Weights of a small GPT-style language model, trained from scratch on English Wikipedia: vocabulary 16384.
Each number is 128 + 24 x the weight over its row's rms, rounded and kept within 0 to 255. Layers, rows and columns count from 0. Numbers have three digits each. The size before them is the row's rms in percent of the matrix's.

# layer 8 MLP up, 1600x320, rms 0.1, rows 468-574, columns 0-63
117:120104103100097120135124164101147105148143121156124112126117153145174136105159124100153146118125144110097104148111118129153125119104111103120143130094094100154104154096132120120124124096178159
096:118106100162143144117104108160153133137156137157130104139094114180149135113153116173099080125095188136103091118151122090150137140186143127130119136101094112163180110105095144118105152139123127
089:113150157127114137133094132140123130138146139116142100111172107113109150116145136126151095151112149106127108154155147130132152155111147142153184114080148126162104139120165103136160145121121122
109:147150145113105108156128124145116118154145126084155119106136111148168156132136139108126138126142116130101134154145127168164144136094139115152103120106127117133112173075130105135083095109088179
099:132109085085127141159052119135131162114176145100135165086106150117121139128143130128161112118138110175091159167114100093164156158121142135091178141138124107149159152100100151103125132095133134
092:107088098134137135140110109138144132153133180121163104142170128142157172129124124132146092102102126152102160137191133157123125131147099068104129105113136132108117148145137171153141138100117139
099:119147136104115121146126139115113142128158116151164112131122188081148176148175167110112172144113115149086149105122128139109148118081122150099149136179181100109125134138123111138148123121124150
097:094118135147138137167123122105122185099147113139159135116145123107138149158151114144160130116126120103138144117123117101125105166144129151173111119118126140133127099121087105098115164098159144
102:096085122044106105172105122157144151126139131136159094114139109149142171147164155076130119111115130095147092087141157120103166132135136158140088131121135161153124096093130142115134136151131116
102:112186080138101143155116179135147127138132141140141156120142117144147116167142121179140153152134164094144128163100132118165124102139102142157114122130149135123108161120106163093092146125133117
105:119115136159105156147136128146149124118149154118149145127184110102109170128129104118149147117124112075081121154154145115152154115130074097162117148098149147147114120115106085145141109096125126
097:116120130168109115137117148110107140179127165144148141110154139143135177159166107166160152089106132140150151142113132127131136129101148125119139154126162148169078143150117152134121128096117110
096:124159131114134102150091118124135114151163125127158164135124100146164120104147112109105128128088101120146146168131134126169173158149097108143113146157119114113103144101133099142141106120141114
086:173144136158127105169120116093142167152116134134125074114130110115125119157122100122162081121149120121122112142124124088165162185160097127124165180091135115155115125124113096158112112101127129
098:103118116068132100140116136147131129154142113149142136164133116139103127115135151112141174153145134110123127156099148139128131119139111157138148103110143113136111150159078102118107148109163138
093:123141106117112132110134136124158139123106106093170154124161134126065107121124133113159141108132125123138129140134068116120163131180124129135153126124123104155126195099112126132095110114147163
099:149143111132122186128110161163098184106134123125150157155147104128142104114151144116138185105153160106125069115113141150147105092116128115167097137150168104142104178140093132133136101109123149
102:117102149091133166142118142124131149146122140090111111119182117166128187172118160134111139116133129128120168141147105120186147121121079128172156136135150136128097171159109114150162155118132154
106:128100071117139149101125123159118134113166114125154112152164116150100125126103155160151138149128152118147105164210127145137114113177130147121080097094130118162113110111150098134102137132114148
115:139098120121122118138077152148158130127173127118167170131147153136104140138104136079125104150120144116106114111192119137131112136175127156131091126152110117150110132085136114119116111138177156
092:174143129143106076149133157135153154127121122135129113110168149128116110111126142123156116083096173131067134153118146099099107112158133132130131133073125123138130173069111113151125089167103152
088:154085140127132177109110149101103134122108123112130136115102122113126148160153130135109109137088176156142093155121079152141128168135106112205108093110133089128138137148123130108113120118164170
097:168131124115125090166106129129157159122160107109134102142125113172125118109145142101147131093140165147130126129145140120137120086121159114106123163107128124128145134072132141108116103149182144
101:132122169141135088161113099135173141110109170123154128091146107132129166133126151085113140097159096157155108149118095109165141126123090099145125140131167146173164146130110132177125155141164120
095:104115098118133117113112120110178139135090113122120130135147114136132115121168099107152146148096130102125098091132138093151107120185107146128136141135066136140108128147089121139079131135156160
101:140103148102113160136132126145140109112158119094136108083099086130145155183135161131169169142174116161099149077141104134155132127146126135164137081156114135183133138112101142110117125104130117
094:147149116127117121154134180086135109150143153130136050093122118098138099139155113139154130124076129179098137144175129118147114144144117137190141172096106143143101095154157134137102129119123126
094:101123112083103129167134142099177133118105132104153122101111136148185127127145112118118177125107154124135157119137169161183121138129149108115130170146109134119139136101133113160134099083176102
102:145104112091098133184136140159161108152134120099125077134159112095150123141154172114136111141106116120137107163133084084140121110159094175120132153107139094142033132137109138137137140113129134
095:157117106099122107120104150091145117181136116127157109117114081133134145104150125111145105160107216089065120120171147140157149141125064155161100171086129139134120164133121126145103118118131111
105:125141160099110132151121073138158137171158124176151126142108139153163124192137117181146126128122126146128176141153120099131142140102142130142125131110082117145130136085068089134106170136170113
102:138121146104077142165091132118110157138114123144102115127128142137114125091125140116126122098114154159129141120121135131137141110163142119140131114107110115163102156125135138104114090120169164
097:164119143119108097176143128131134145122120195085147132129153106132134135115123124112165138152124129113157132125135094133149153149110096136113167100136120115156094132142151098142101101094175137
096:131115150152095105191112127133112156118161149099162112110122142183115151118145109115101129160123148132097154116126120146128100101095155125101102096129069139130110143127137121106106146117116172
090:126130120091134107120138108125170107122118111160102161130143124129149107100153126160143122117124126134142120102078115131157148135114139158090157094171133067145139150106080107155129154075137164
106:124101134069096116130114141115137123155154145122150155100118121139103150116139164150096160168137114094135101143133116172129160154169087137135113116134123143122111148161123151148089143117114133
100:109125104110097127119128130080124111154135125179165122087142136098141131149175108128108132165127147117125125159117115116110134148081107145138140109110093163119135130167114089091095119090122140
106:133142175135111140155115182128161148122129136120118119122165136109098178142116118099128116131122125160136142114139084112120113093135140144177147135177107114150104134058129121140101119120181139
101:155136111141128109155117182131131107124182153114169096147163076101105130145104119139181095157126126176123105160153108102116130149171101107124119147118143123159142131135095129116102123130141120
097:102149090146129155129144152163123110141148129178111113139179091123138146154116117118110108161140101142134147137171134149124124189161095103156101132084160111134101141128156120199106096139137145
103:126136139062101077154122094136148132138162111069117112141126138158074108167116127149151103124176167158127146147113114130136138120117126146090120124136126114134100158125107147112096136116146157
100:100143088143100121103117127062080189148112170131124080134131128120134132121145143136150094152149156114140151136102083120132114111125144128088122110120115162107138130148120116159098094128164150
095:085170123096117108116131172142101134115113141135151079137202064157161139133163118085137137154126117092113073118090096128111119112116140146151105112138114125127084123114071157169138124123133152
099:111095171142122109144132120169137101114125110091161112071095153138114142117151155092184094163149135141141132125164108124115138139166127126118112180109167124127157124114113069173091106123105134
099:128119132110118090130112115135154144157122136090131145110200097116143097115156170108161146132118109168156134168124114124148148131136136122112173106120155101169153163127118134139120103110116144
107:105145109128116100093113117106118142156117123118143126078145174149147184147113127122105129102117129139143156152129131141128135142174129144100098128158123117159155142126135141129128138103105147
098:104129115141083161123122119109138120166119107134108156141142131148110136111130129133116130127104119140111117119134093110147131146121178110163153125112120119110095135075119184141158103083169102
094:097139137123104121088111117181132096118178132156117103080161128126085102168089102118129095097096147140144109169135094132177120077133139115101127099157107153124154104115150156125108120123154132
107:065146102113094126139134140087136113150109145111110121164149163125143151137128110120141090119125129155110131156119143072152139092148125148134211136127149102133149124073136115117129112096125133
103:139153099119111140119123155135138099144124144116116086105148122137125157131143144114098123096139157121142119125153164109172128133111087137157088114143127129176087160123108116133104113084181114
102:120136150129116087140143141117162167116104142116124104093139137148121102175156179102146093095103144138138122098153106113142090136128094110105106163137173129128102134102145122141110127097115121
126:145114125133101103130100184101161106137135125143140110117138112136142164128159126146138124118118131140119150137130103115135110124134099117136138211120155116175145138108097120158130117146121114
101:103116098118089143116089152152151118125144112093090191122109115128083113140183116157096089139123183148136116145129095145147092144101096148130079135115102126122123129108118125119158111134152118
108:134127159146118116146092159151158164124150122124141099091098158094176127159130088159149091117075134115103125117098114179132132152170104131117139110088124153148148116160087116131121195085094136
106:124108138149122140138115175131173132135130135123192136143145149155117108119128100098124154127127114138101117175127144090182128156141105122172089153129147109154104145088087130156147133140146135
100:108135076120101181163112136109138094149174121140178150116131159125122138138124106119129118149121103178098161087152115114115131132147143100108138127129089117144124128144154161170089135148113153
100:160176115157135120160092143098146188151152161109134145156131115145136149119122134099156130117089143163171189138124147126148161141156133111130159139099100125136121120120124121139159123103132122
106:134127108144114099090118104098111175184128101134127142121121129101149140135144154143141146098090147122172135148127080117129116123147111104155109118128102098130126151116110168119122194101156139
104:175136129102088154210107138119167130149129145100094132109106105131135156182138084122073125139163126090112145127095154167127124144140125152136163136119143068126140174074127112112125106127162139
100:143121091092100075147135137064132115141117121109116168086111104130142188134187157113169135163101120142098118139151146098129153139142117141103120128119151094107141098103124080116110092122155108
100:077105126114138120118099139139114124131118141126122169141161148121108099129117142123124126137142150120141106129136149155100126091125061114087125120123125117143146142104120133104094115114162144
108:154142102098123103152123148125147091085167121138132152126140103131092111087157115127123113123102158116121121138122134074187167138125087146099099136128110126119139138097133137142122090100163131
090:147131140127142080117112113164129106115146157152159144112118125152125114150104117090112134079125140136086136172114121145124125108152112131069121118114151142159128141142069155129137166144137111
105:130131125115120085149108114082164131093164106104123126146112143099132145137134123138121152145124179112146165125162122130154134084126100099125115148100138126114111145136092143127100137112129154
105:107127075149122074193095176105155146113123129133150103125137119092085104151151121077118091143109142136116153134119140111105151136141119155102088105095097137121110131109137155153098160102148119
104:089118093069127111132116119098145120153133164127100118077186127142118199172122131107106118075125104124167107126160167132184144108130125127139104119155153126153180103088162094150114130130149126
097:153128151111126152146099145136152128134139144133128107111121118123088143158141158105167092156104157119103121109133083152143086164136104179146170119091123174120144124110123136138121115106117121
092:151105130145100072136139135128056114119142146144111103134165110122134153118134106145161104125117153115112114142127110129124146133120133109173150101120162133168140109137110118115111135075128136
102:130161148140075132114100167153162139167153160145126122134114100147152168150120113137139169139154088126155115143105121097120126084151107089135146209146171098150113170139142114132115130117106136
099:116137122119123116130116132142142122148118128092111111087128115104102124163124106106138128155150149133091108166154103144110119135137119139135123120133134129152096149137119142131093135124132132
107:122098110147101161137104109178081159128139140127136118122121138165097151117118168150117145166099140120099067127159152105139176148108125108139119137159102097108136144105121168122149151138114132
099:092075095119126135177082162120189115144103119102143133098130139124114153119136134113133142154113113152132096168138132137136111149126129096089086106139166069129104148090131126154152098131103126
094:102133093100135111118128114149183067119121114088105145080120155114135156155193141100154166155145142152135161123137122102084136133186107147147105111141116107120143113132092127141128166139096113
101:083125130104112133160134120130155108137140140123182140114116112127121129142120138152114137183098135188152094176135115104136154153161092128118111133119146149151144124105114093136072136122141143
104:108142102128123088101129163110110142114143114099141104139169148118135134166152093148139099153084165080093116179149137080122138118110103126112125117143159137172179121129108150129104083139124142
104:100121101088106137122107134139129118147158125174141118100122113124092139140105132146111123177131149154102118099139115128132179122140106168083122145125115085162106076119114122130139155118169126
101:089132129134118125130101144153166119118198140069143124133116150163164154120157171151172112143112138138125117119126135119196136128173146154120129129088127140129122132165125100135088134098084092
095:140121100120133144137110118151132137147101137081151122077163144141162119115135157108133105156144157082132134163150138154157131118102122113123103101132142186157141118101071160136077119122126124
104:146142141143096131139127128121100150115167125116156122127163139170105138131173140159103148116101146174107145106124133074098145130098108087162169165079119153135127132159135120124115080130132179
096:107119129129085168152111144141133108117122132131140131116149100114148110141112116198127132132114118155123131121113102137128098131116139119145127106071125102112114130058076134141179134144121129
100:081149133133089114154092162104137121130173127119113125175160141071099137153144111128154143141116167169136102127115112112094150112143113126109124124141145116144154102165165148185060141078137119
091:113103100124130127152081132127149162127164154147142128169136135145123103089142152105131157158151129148190114141180121090185149111147076135135128107117108130154123108086138139148115134122194139
098:080116102126102148197111153140134119124155141132138081128125120142120114101140098159111156145108158122137137116120140094112133141113142116088129127156145062149144107139149091109080147149145166
103:144146124116099120113117126138169155072130123126119153118150118128126128137146153083162100145108150129137126180094147098167178161151097136143165102086148095139124124153176120134074129126135122
101:120156105124133113136107144115140118158098105148118122140147138138110133138138129148091060129159145153139125147180137146163108152139087144147095135117159101127086156119133141167083127093108110
100:119106142139119126169092113091158166147089128162139093145132135163100098138156137125136119131145155164123115117109113149101118118097079132118135113126077126113116156107157153126119124140189115
101:144111136098099127111113153121110100161152145138113125103139073111110091149105117139119089138112132129097136169144098098135156105102050176203115125112170138193125156102115103122104101075121111
100:124138113122103126125137141119149101157130159102162097110145113139139109174139095126178130128119166140146150154116141124152143139149156117113129067094104135085177127136092148113129139108125140
095:141126119107090116160122113122149110143107148090098122122132156103126093176146110080126112097159130123112148141110149123162130092169117141121116097155116129125074153136153093126143107157144142
093:162120109110122096140122149155132162175120098112102114125134122133140146126127121177138142106107136154105112131163122087131138119099166163152106125097107108156103136092120147160105142140155161
112:139124149104097089116141159159107145138151117106132109106122142194124160174125117126122134097120132131145127138131119152120138112127105138153082149112139142130100137096138102129077094125096121
099:079156129088095180122111091138102201105169147113133135129149131140146175155142130120144144101081117133125088155140068123144103148152096154157124164110119125114141118115135106135116103108152146
093:127141111126122097145109111098110125160139128096143122152144119145171128122151147120150097098138159124096162133156134132136152130141111115112115128069125139144101119094146130106111133098168132
098:083167124122118160164131128101144130088140166100129133128140108113120138118156151120137110121139131127109136095139124133164103088123118085133116144092145143113110138139142099166111048102153181
092:126168099132114133187084144124159137144128142093095119079091114141166130143142103123120151139095129157101107157150076121134111088121143137130099119090130129138117135123134119121109162101093131
102:086106106070130141149100098122128164143174126117120105122159154171171152122134170169142140115112126136096102098129143114093133112103129156094096118145138126132113090143159125139120120123155141
096:121106113080154134156117105155161145121110175147106153125108110161147111156112152138106109145141118143149110129124109089157123102159096098122102097134115160153183161155098136149146089119116144
099:117102183106074117145146160092152128166098131173129131116145122127117161117149157097112121103108117119105123171111125163103122158161121114138111118084155124152122140129147113174131109151094100
105:139175130119113133169129136146149142131113133106089127104134129149109119127134140150130111102149125105102148091108123144128123109115110093114127165132125105123150157148143084145073098122151141
098:110165104137118137136100112156126119136117161094123111114115116169144070112142112137137154131159138148136079109136123113086106150144131152090116103109088168134133102124163122146091114126098105
099:092164157121096127115099133135118130111070159087159148174115150154115114174144169113094096195174141121109109161089117127099113155122113102126124153108121131105107162141084133093090096137137133
097:155131145119105135117137117103178091174110190129113108117155142162123122141142101110123098116147110130105137124107127123135086087123091080145082125123144131120090150149132096170114115076136140
102:154189164121119152170112143120128109161143144133114100115136096141142150141173165128139127107104101109132118142145128146126118110123109119127152164086146096148124112133090119158117149099124109
091:160105141118115092123136142143101183140110096119126062106142165100198149132104157098153116145117119118094105171127165144135077135151119139127141139156131154140108136086138141173140113127113119
101:074150144101104104138146123116097128115145123116108092118156133172122153191164170146134131154098119134102087116146105131144086114138131141094141158134107109136139144111113135136091118116128131
100:147151141170108140157128185119128137155157096128153147145124118166158159195130144115099137112148133168084155104144132088106147115116101142121148147165159123152128073083106123138122117105127130
089:148097105142077130113111121142163095141138141109150128164138139137102138148149138120140091115117157110151126138146105169147148143153153152106139143115198187130138135144135112100124106131141166
# layer 8 MLP down (transposed), 1600x320, rms 0.0987, rows 468-574, columns 0-63
138:154140108122090138121090149144148092134125124176097108156107135122129120098087095101143085129125137184146126121140087138083130120104136115109127122140114156126085144123167078115156120145154150
089:118125110168093135135109106102128134132115144176152141146103104151112132164158157098161145143132136124151162109161105119161120151125134108095147135140127131131130103115115149135148093124117113
085:141135118122136100168184140122100096106141135075108130094112146139134142149110139142127158128109126124104112132134159124139107129165121142135099160156143095133155122143104101151121126112165106
109:117110174088103165104134113082108122131130133096087130113142125169153119106127133162169114094187121178148119123133167167134128133112136135095117082085114147126165099123145161100114133134102135
105:172168132155131125099072133095139132129142127055140139151125170151070125145117141127113121099095137109120126129125128109144130105123111119163112177147118158108118130179120112078143135123144105
101:090123146066110130146085146136153145142135114126168133133157159145151148125116083149140113124075122134117157141130137149108138105128114141120135100118096106099178161126147135150088117136140108
101:118111121118140093141076191097087140117094171135111144107118126084101121128147117123143119100153113133149156116153132089123088173150131131155207135143097131135124148119126130150101124125133099
095:164141118110126114165132150146129167150091114087116115123157152123105061141128160185111132121142143125150102142131139125134085109123106121160168121095105151113144128110103100128120077123153116
101:112110105076131119132116125123117106101148132139143133137087117127129137158142173128140134073071116122114148144116174093144150138117115121123114146122113161111099088097125158139116133139123144
106:113103101134116098098129117109152110113116139110161150141115079095105103124120100144115157135106120150180139156119112172141127157113144142130126143142123144136112175121088145158134117132115096
115:173112145127145130127126140142131112166178152147136134120128117152140152096140142098102123151153123113105130108128138087136115112143155139153092111137152112109121147124108129112146096107138086
091:128146138127106122103175122096121137123123121155077159158141139142115099123105163130138155154132118101094119133120091162145070113127112154178128125117139085121135125094101142155149176181128178
093:156120115120117119142078146118136092137120148114172161132132125097123121096133148126154130140067141161126087109170113108127142124147176156102089137091102139143152088144100126122144153113107134
088:084131124104158155143110115114125143145104178092126144133126105158133144101142121151098124151124147137135097145109089105089154157120123106118102133142138137105150128153166165149131157101112131
099:120120146136112170073106138168149113107105123090097174155109124125108164158132109102154107108125114157153127068108130114151161125122137109123127129109150132125133081101197080122112150144134108
088:118131174135163075144148116132116119082193162197114100112125138127201154115137090136139124113126106127112131145130158108071099144115147123143127117126135134112127090095178108105131104117089097
088:070121128133126061145163133129124125119122115144102099097130121104146152155128108136135100112145070090157148133132144086141129149152173101171136145139150114186146116142111118136135111129131131
114:141113134155061136113069140135157095119135165096106117108116125157106121083145144139086090133079115120118176091140136114109129112072119139128139119101118145106176103089154110157161126114162111
108:138150144099161120124157098086133161157134147151122159109128187123150137155099131096097122142131138201149100157141126102129096138085120135126132152133131109163125116129089178169128164134132118
123:061146102110179122145097122128129151126111157173088204187136133097081162119101129134086095149145119102129134149125110102149125144116119142113098133122134114133125162116162130060150107121138132
087:131097166113133155136127093135107144072151146123128088117105138138117104123106108160110137085088095111156146123120139183090137121137108116162131154153089148134135115146177131147082120134164123
087:094168151164085098123108081163136125127115166142126135131137129146146104140106081097078125147104138136060139151142127079118089129119096137119115157104103082099134160131115133120102133131129131
093:148112145107146122116101112126140119141094121121146142100124133134130129145137100084132132148132143132112134136128128116137119134178132141118165139148121141120102138134108176155107123129131120
096:166134131136205131168171108146136130104117072077126153073131136115128089114080116132157141114085183130131099141150121107140142133131120151123119079155096135148103097134137122126122138155133141
088:137093118115135132190191148157110112103136106099146135087127129120142137117090133142091167126146106148133121127101145156088164114099131128123146152125126140118122170116152118079111149130074126
099:123140115147161119091165095118138151150138106158106128167138120115087152098143141116081064111117122130142117146157120166149114158113136132140130122129142130054122106142138113109146113128094162
095:112129123094142136097104146149112115150122081142140138145140100113154178117133147157138068144083122101130145149166115134162125159152151129141119119156154124132130109091101159113165098134151148
092:127115191122116133102069115109141141142095130141148096141111127103133137139121145130116086133163129105148101084101099128105121141129132127144140106110182086116173148128111121104151141176109110
099:138118141174159101122137141077203133138139178120147155134135129138087093146110105124120150142144124121125122174141113133136098107116160113139123128162101105084178101111113126127148107188140158
094:148137129115108127135168101123128131132145120107111136091116166095107137135121120091140175090141129135146131127091132110113100104195139121127118168130133135087112152119170121137170148076174131
108:153155112108108147197127108123134091119116138099107141116083172161158116115137110168081138131118167124119095083128146105138153101099143121099114152098115125138137127150134132121129134112135149
095:132164119162149113120145141120138101172117117096152154095145117131145167135147167092131137101171096116162162154099146121119167134151154139151126145099115158100081133138168130120055118119128138
098:104143113163212145103122160107135110150122100146132111106175109088125124143110092094121148118166105166134123131120141139180081099128145169111098120137149152123164126124130130138127119119132160
096:161129148129162083130072119113112102168126166171124154133095120122136178149103128145114091156123086128115078115112163124111129129121082119123190123126150135113129154132122126133093138111163120
086:105125156161137076175109103125096131143082102138187095137152116139146144124105090159103110132125099096105124121144124114104113142137103110088130157108099160117121153166144137130080107146134104
106:128120156152071102128104153120139120128120124105119132134155139160133112134120078127093139143116130164145109119136114108125134130130148120166113115132121127174148156098115200113133121132143143
102:154121178143159089142179160152149138162149151111114141142143142119094133137112145148074127081172102117113122123150139096140094117139099129187127110151151124146138129190064154114107125109113128
118:111106100156106149091000107133137114115116125097117128126086116150128120108157120141153141120135135132133113107144102125164151113112105098130141127125106137070124124134085130111113134171135137
100:161149171130096125074114145138126154121097139144134128146108110134096149150111112107134169108149158127136138119113108104160146101126110095113142104170160108092102060151150088095101157151129082
093:143105167115086113110163097129065127142110143123108170140155165111145150125126132103128143161118072153157138132109087063126088133103142129151116098127157113083131108095110161079138132115146154
106:121116131130116139149101129129075150109172097124161084153098133142160115092129133122133134112158107131099136134117117121167150177143138108173129160156138084110122080116106079114113155120096126
094:160137113122162177143153097161168102095117093151145149104115141153122145141104109100108196122141060126122125119165166090127139150149138148155180112115165119134148142125100148121154131140147120
086:132134106159131103155210087110141117106113116080137156133106196172130130159123119178128101093131102164151147138098125128124144121148097090126178129168121089134165124132161114174127112115155134
096:172098119122081129088086119084133125090131144136149138124124124112130163120118124116114111159099141124108146142116111135118108139119101093156102115153138121114125123113105154143161122158089172
101:093125147137155126157145107108131104138177111135164135094087086110144111130137088139144130125124139135191110121110165141099127156138176126140123086142174128132131134132101127146140124084168131
097:143114117165119128128130158141129096117151129177170128151104156176089117121147126159183118140149102085142116128116083158130136098165115130146156102170132098120091149098100147115088126146113132
096:116176110114127114077092117149103153104106126168097121145137143149089140109157099102099104130164098072117128133116140140134172114073115126171156124068150106120148123122132133110127104162122163
089:123119095153125131173233137083134148107110127111129151166127147103173137111164129091090150162111096115086136105103126132103125159120101151135142143091122103122095153144133117140151112120105117
102:143137109097146099128156175130128135116127122138114127095105136142132102149173160145129113119134088132151108159142110126145134137105171099147114127154124132089149125142104117142123155141102093
105:147133174154137189120171096107127083150123158124164116146137138090118169116152166143140141117115182158099109132105146128131117112132173112147111118095139082138092156150136139149099086103114142
094:164145151112157130096168129105080131117125165093147165137167106096103125119135113115112126133115114115102157131137085146132100137137173115093170136134093125114139110096115113142106134168149180
149:100135127125182160166117121152135090128136122139110156118114175143175125147180120162092100115181102146138094086098146152099117127144108129135159155118125126127146176125139099114125099098136103
103:156152146132134122155113079180141145107161120099144117157132131098114117115151102143148149111155115161112135165120099082105119132158111121147133139099138108161152145116138158143105128105191119
106:114116131128132162145127144114137154124159139139141127155093181096138130146166148140133114179135131095145108111139134114113126123106137160173143116091102145134107115128096139171152105121138109
118:158150118164173115112066140104129132157120129145148110105110155131139121115107133135130112173152133133132069065182113123115158096093175136134139107134105143133117133139172163083134111136148126
097:121127114119204129124160133105140104099165112105158169106125118123088112160145129135148108128122123083139137087113108172135190153137109135142155161127086133154117129170131104145192133107098120
096:157161149099205113126150110129128165085139121126107175114150149136103136100124142112166103151149123138119126158122110113122130157142097141118121143092101122138074051149173131111112131152103124
104:137184137100104176163084122146141099102122164119123130117149128119098142141105099111097134164117137130124143108159175142141148117136113138129147148086160153115115124098155116126148093117134124
113:097110124114166096154108144141123090074078122145131115113118138122123115110133132125136109123161117127136145155131103080145072123094156107108135136163086142137137106117114134106161118155186122
104:106124117163123119108138107126128141144127129138132183115130128157100121111121127125112080134104200087127134119120119133132144133155116132127091112116112117110125131097108088138150118145074157
098:123108102159148156146126113103112115128139125090099156085128087139146151089117145121140124161133127138138156139137135162106132152093136110105083074134173159123138121126172112124142142089099144
108:121139139157149092136119143087110069079169094091124108133149094147122116122124122104143163104131136122119123085127112119107117104111136153095141129166126154167099162129119146098143120126126151
091:100161118110143187122143177132072118153120132123118094143165141132123112140142117134146094174175127154200130084124124111159155106135093106146089120108115150119115139127137149165111121089108124
111:097135112110126122163096156147114094107119129144118128110117112117160105116118112121150119108134117134153122143145104110097127151137167146126101105114119136116121122090102140094093148152120146
113:126117109133112102109084166114164145111084125126137123132131135098160116126090120171132139119147101106121111090124096141154144160119143120165129127139113104160168108095144130116141138122160120
101:170129088172063152128098120142084112115156135130119163135165102130125127125097101133165131158076100179161173131187130094137107111173149100128135126128157118112145187116123159090094121146150145
104:086118099121141132118035111087115123150114156135132121143174127178149163145128168157142107074154097119130109101086162172091136109101124094160095159115140110175079122128141096127163157138129087
100:104132130136159143136124125165145116101097138134156143093088148132103120135164114141117166118140124105152110115119118137127112119117109126132153110134129124085115149108103085153147114139128115
111:096109152123136125109095110097134081145135181144118120164132114133170111132155135157076112151124076134127081154178126179172101149097136146133130127134114143164143137123117161161156150125132138
106:079111132120105163129193133129095147124151135127137143158129132102127139108125124141127132119105122150140084125139147083165146114142106146144154127097118106123128115161128151123127099054114153
105:160110119117137153131120155099161117154142138116124119122126143154121145159186142151143168140144121101114140108087081138082071183130094117108140144063146162099158122182113083121144130133140070
099:150122084147194125107117148078090117098136094170141078150129143132136125150127125149113078103104121150152146136140133068150127136126120151118119140104085134125159102165117091098131138126116154
089:154111108136142129081166178124153175144125136156179097149139141099094119158066144139152115140085159140114137111142130105139140139099173129090159121133148105117098166134167158102155118134139143
097:126107128146137096126129135127123117110096143158088142160112093097128102118111096105141115092139145140094133133109165118154134116131111107128131131096138125142147084160177112154098105145128135
111:153106129126129158148058134137136143125143155121161151124147180143126126155160082116162106155117164107116116127067178104146146169135119127103127119119132101100141076132130121146139145091131124
102:142194143121124148106170118152159138157068104110133138143134121131176115112110149147176145104164155159117153118144144098081104108084097116100133125146118158135153130115152148129130082121117134
096:136096110162129129126118132156090162136106127150162095130129107084085153137107108061091122140127145121117124140138134140153102153131106137107137136121100102171156148163148096145121129144117114
092:119121150111131112157137128155118133115156102185129115144130077141113131108161089128133131107101102151099113084156126172128131133126106146129120125142099104125120137133122074101166103101169109
115:108153130162148129146081143120118137106149138131116128108140175171150149149128164114074167135142129120113084098168139096134141127163143124144065112116137112103115110111142103143128135088136102
094:128119125149138080163149206105124146165130182113136134142151131144125129129125121153093101076123140148115149108146133120093120122091125143132163127143137135101116144151137128127114111101166112
118:125147163140111133143054140140161094109118121168132117095106165137149111089175080111080170123145139101115092105113130121081161108133099124160130111125100159117057128111071108150127128153149090
087:143108099119142093101114121133112164111117105190097144142150116143140106110147128132142130181061097103091081135145129114116140114160138109093132089156136121136159143155171155139142142135140158
107:131080126120099130144096130133132123125114155109126129112131140138154139132137133113126108129099085129105119141128147142094090139110113093170131168114122119123137139090147120114121134122101133
095:124136169149130090134165173114138121132117100123163124107122114114140106128092151104141125092146134163145101142145080171117077144110117124158113143137110120108114144128117166148134140097128139
104:139122192149170140075154096126125120157143098156156103136134127136154124106105155127148119138135141098160135075140126136127086103090140102127098098121126120132147124132139130167126153141098132
095:133148115143167078130159171095113075123166125134132112154107111119146132134146137083137105138066098136137131163154121140121161154090137134119094153139151129105104098127112137135091133127111118
108:109124105124151155116086087135119100097085114154133112107124121104137155058142140122175112105108150127104134179115132123114174150151100105165076129118163164142141142139090123130115108109165163
102:123100118138129153108137122124097096142147145136101085158141133139108166119117123118123127180123094141107112137125124145107111132134083116134131114094118087191159114104140137157171137139126134
091:177119114164150112147199158135115152145112104110138134138144181116112114150112168099122124142142149146137144114100159149116112100139146121120166139129137124159089092140136138148153115149166112
091:079126169115079130108119124130194093133124136155131091104122130108185118147143105156141137142099137103107100133106162122124151156141116147116129111186119149098165097136135131134119157113085158
122:101148128134127129080131140131167147143157113110136144151115189121140115162127132140088147108143101115092128154093124139135136131120136161113125128113104162099131182118102126100117135162128123
096:147123152100134065173110141119157085099147148106157151145099121117101146095157129095102121092132181111200174093111090132129104112133115109102156150120125096144114063125142107128125061163146146
087:128133112149167132091154116138166109141159145121108136082140105107097125130115153120140157121116178163125104132161110133120099143126114122111146090177131085135161152112144132136108057114121123
099:096099110113091138131134125119158168101131133158126080137097103118131132120123156157132104114099132108136111156140100133113150107141114174111110104123088130157146107159108151143087158101120117
094:159087126087163104125135148130092127072123125156124120173109061141144113073126126139137135132131133123129126139183124124123137144074130096141125136111113141130108144107112172150135143127098159
100:190207186097119105138113151097095145131150126112138121137123168115116146113137080105115123140152167099127118116090143133133126124152109120151114124110110129160146145167109184130151146161122152
091:155186114162158152103118133095124098137134140123133127177132108120128124125137102156114126108105110124085108072108144157089118138130102091117087106079134148127113108140149140089137154100166163
095:102102109112170128106194136102067144159167128166108133162137089145122152141128088127149078154118093125119158105123167120118146118097121103116089125121152116151116134108094133113101114124113122
104:133144125119152137127121150121122131133058137115142119110128152140137077115080129119104141135118166153153132125111139138118116144112125127141127131064092135153098142143114084144091163161090136
091:111134089119138191132138154140171167115160057108151173128132123148136129146132171118093131112151116164182153163102113132150115097144086146098171117137120122118172135115136118158109097121096123
094:127137147123155138183079151122122122104126125120172091112158118134151139178107156107118138112118074132120141107121101121140139108137130130116145111161137135188138131172091171077164094138114077
090:124132149145139142114154107131125157082159105123153094140084103103145151126136149128155165101111147126174177134162126110146126095159156150146138109114158097111147101121106177103127128160143099
105:143148139112155124138087068144135109126154125145139131106134099146121129128161115143132115145142153160082105164110132126163117082121140101154128157152114143192130100144130151112128126125084118
093:152115156117100157114094080138157143120137116144112111157122128132093106147098095128127145141136207166144113126097121143160118126134103129110143118122153107156147140130108139097136160191113148
097:157099119172097123139094129112116144132105115091138098145103145123118085122071095158172133117118132131115127161127143108137126118106158168158187116148159126144163131117187128146169125151115126
099:118119162147133145104139144145121113086107117117127096123113142109092064084088157121121180117142138134096126156140149138128152081112185126106108130096102140093150150117159097125125133126152121
089:150159114146108151134074139126134120129084163150075111095119113111146113146118161072112133148101128097094152140119100168104088141119152142085145101108144120137120115121110131095150162183130130